Weights of a small transformer language model: 13 layers, tied embeddings.
Each number is 500 + 50 x the weight over its row's rms, rounded and kept within 0 to 999. Layers, rows and columns count from 0. Numbers have three digits each. The size before them is the row's rms in percent of the matrix's.

# up: layer 6 MLP up, 896x224, rms 0.0857, rows 742-753, columns 112-223
# down: layer 6 MLP down (transposed), 896x224, rms 0.0813, rows 742-753, columns 112-223
up742 100:505543576473491427504449426485546483498515471595501497506527471501470494527493447598604492461471510560487469540532536435465552514541519492489482446550637481458502533473517563506523531508452491494459571473486449421504462433488488539539504580548418464459461451442497436555413474590535474544439494599634461466528519559467455525446453419543
down742 104:449454562503457508463454459480467531501498484521539411522428510404546567616501387599526507354522557495442511443415458514440474430496514501491443505510479511545462482499566565456528563493508626474586589576450447449490530533585555444540439499494510548530454482441464534575545562507525455556490509489519476587537557526582499511423448561563
up743 098:506504509474487514524503517445456487526457468534479616532547566515472533507486494509566480465523532585524459513499487482560512557585465552543510660563512435474488479463492471424546494557470548501509425525588573452461546465531530534460421455468517499485563429433556574483597565507523531476480509571428421526409535557379504450471464535427
down743 092:518504549485413532519519606562512550473552428515479464402521476486579582500430553482538507380458537520434485543530457503473508407534473535421495460567490455438521491490462558539528504547580445574455416487433489560549554489480535433523460474522510428505489552499506535512481556611492455533496601418494558483607496428452545488550546486488
up744 108:568517478479464522519471525487532494482399552530481573503486490541538501474522469527420519555519468449497565538476485403477444526468590583445448495651552496471527480519478516480490594519498497512363532532587510553507411491463473490408550425428528572404455513435426528570481508492538584539524425453509561598440415501515408492451491474465
down744 106:502447527491527452477462570492594531463555480491453411484561512486474604506388539434440523561426379511605577513512544515489538503494460511516524453470476516443565515521541617501537502494465499525524457470431456505523566491506498524483473643577440452509538520470496490534593408519554465424444551441569528514436475494485597567541515534474
up745 097:465472456495620469569484546470475504616486527466499543488522475577522485344542487500565526500480487457549461469538536533505562497553517619530552424454497512472459463546463577493472455483529445453437496527474543537439447467484496487465438539541473439564568498525449505541399440498515547509548408512479490492473441559409504540458525475506
down745 095:554518563561456589545498446409469513460548408475455504565491552467473489524501454582471473496446538446500517485574532474617495443477543475509487436473517619651480447575440544548516508414530504449463445510487511453490483507493557511490426488459506521489534600505578543445509549469596466492623592425412439551567549471525504476556589431460
up746 112:434458473523440407491457490442516505543429512569533499484473456540587486452576428523554478453440460521439427496539514552435537520429511519494501499509421514492513521559522505597507554464606453444414524471498491405465609472451455595512550505553483556465495383483487540597515550579450461533518476595453538604536558502380446456524532576454
down746 112:466580474544511578544403521498437518491537556469426551544458586515450423556447492444440612530520465546572433428508516528462522476460483436474557442530534527453543511499511564475494430477529475445541560533556511433509475512545419528494590468503463531518482384486551472439527501372477569483526526528502426561592552534461494573539446513546
up747 092:574497551472484454507515535474536474635384521516525640513564552475562494545556527482573559497545488539468415522453579553492462494580468529554629498504439517501522464450475553466490480487422482467450478575478470429439444511427491500420449527498511436517479502435449484455552532512497542500452422509514484500466469492446519518438486587442
down747 082:485518449570537513476414560496451496399445497515502490557454497454449465429425402523502493410516570458570531471594463461504502497542521486501518478518551551567531515550521492565479517490472483402431433482549511504572460633501474481556587580449550468590452563488495483445418561517523416533577637427492531497511451468488447511548496497419
up748 106:487550477469476536601404449473529526565488469539456627569483489591548533566478524537504533448458523542538540524445509469550570542459485511505475452578635472507486453403495427419503429539513525567436537554545536384534457520444524503414392466479479514477495452534471421526535499531505482574453491499446455516445478587505431491461505617495
down748 116:573593530454455551528467449560549433537545430527451509445442538561451430508471580441578466517475481517424589529511496423492471473453525511463489396519511469488534463535399432523519460472490562494573540486482535472535453403548473535538515483454438441502472407577487483461520538475495476549448540446469480521372504521403471460436509535487
up749 100:387537534490506526466489507589513503529594523513558454568585494527466560596511521517577550483459472405537500477535526485534479467557543431504510486425434544545586496429506526448535568592467523477470483519498461403487525498524480551449549542551388563538506430534523506516424539501444537537568460519522501471358395491543453508485414528473
down749 093:443504501534482516497573470528444528474503516480519518379414489544466458469430447566576439460532504467498457586498514565546464424457536524487511565520433521550506381522503465533500598460510491537491548469479455576480418498522522581484486470548591429467516516480415564385551468552469533427593397519514570494523426499533504395431520443474
up750 089:460494485488482541529504575479484496555485536558529501463457545562588517499540432499450419513500431493558510503499565524503633545587495451551523488483374413492541482535446525432493548470502499504414563491482442491562486458435495453473522448485489486646506480606464472515530534511464535488564499519482557537485509486369479454422544440456
down750 082:513506481504504476544494525455526484509475440555558520513542546498393523465568563557506527430595507414390346488438484524440473439519498495521591515454497502526573539474562432557497491537456472547489561477521448473613469530470494564558432506586489469418460608532497383473503392500486481589485549480582483479432503465518544532446429589487
up751 104:476581445506544482441420530416550493534509608407509468550526545547471488475567462509562546613468491393476526406516625521509513510496476436409569453478531495503517466434487551523526538500573465541512567513563514549368489501502400593407526639425469631545481522571571489493428455458481475543549520502491389477535563499523476553538459486532
down751 104:544529555559476488541464545536443554461567566548458519534521503457548482456418387571535561549559483541390522507507475457426472511525495549558489578420470523564546608572422432505471550501545561521470531426539519507416524494485496586495419519500503554561501375543445473513547522521455547531582450489458508503518489539521478465520412580495
up752 096:508476509428464530447506498408492539537480551505391599577521416539498501413566465563517520557485467593474449522572505555443568483549489613419604503531539431438531462414388566460508468513530500540522474484486588400436521507422531518626458514527490502614489455574426511455493481480462567558505522545430460487453508571530457500456480510571
down752 091:477475465449556582535553543451441433516475492503523515490430477573564535505384528547569487473509505506500517483503482524523541493540486507589553486453454440522539586546496468450515491516471523480574574532463422540506445510493448463461526359625456509488447493496495550474434492477570468543410527476595435566601561467484539485486419580488
up753 109:529460505536507501556510507512496520562452489527480526484403477517585506502544516475503537473518487506485518461439535545404480490526583515429597465472469521483530542512398495442537510547531513550503531447483453463414551524513547610452448498470496511575548470562475511544408454485372425417602450417516518504535484489558512492629311523546
down753 115:470410547411519557540463495481449441440566473517545551544607607469578448434506514525526440525500605426539430490464596518478419424490559510531495549578463427566470495434513537511506470623584463522541503588599502669427585525459474501462495478451557497455534499450483402433418475460488497509544522471496479526484438467459467473573473487467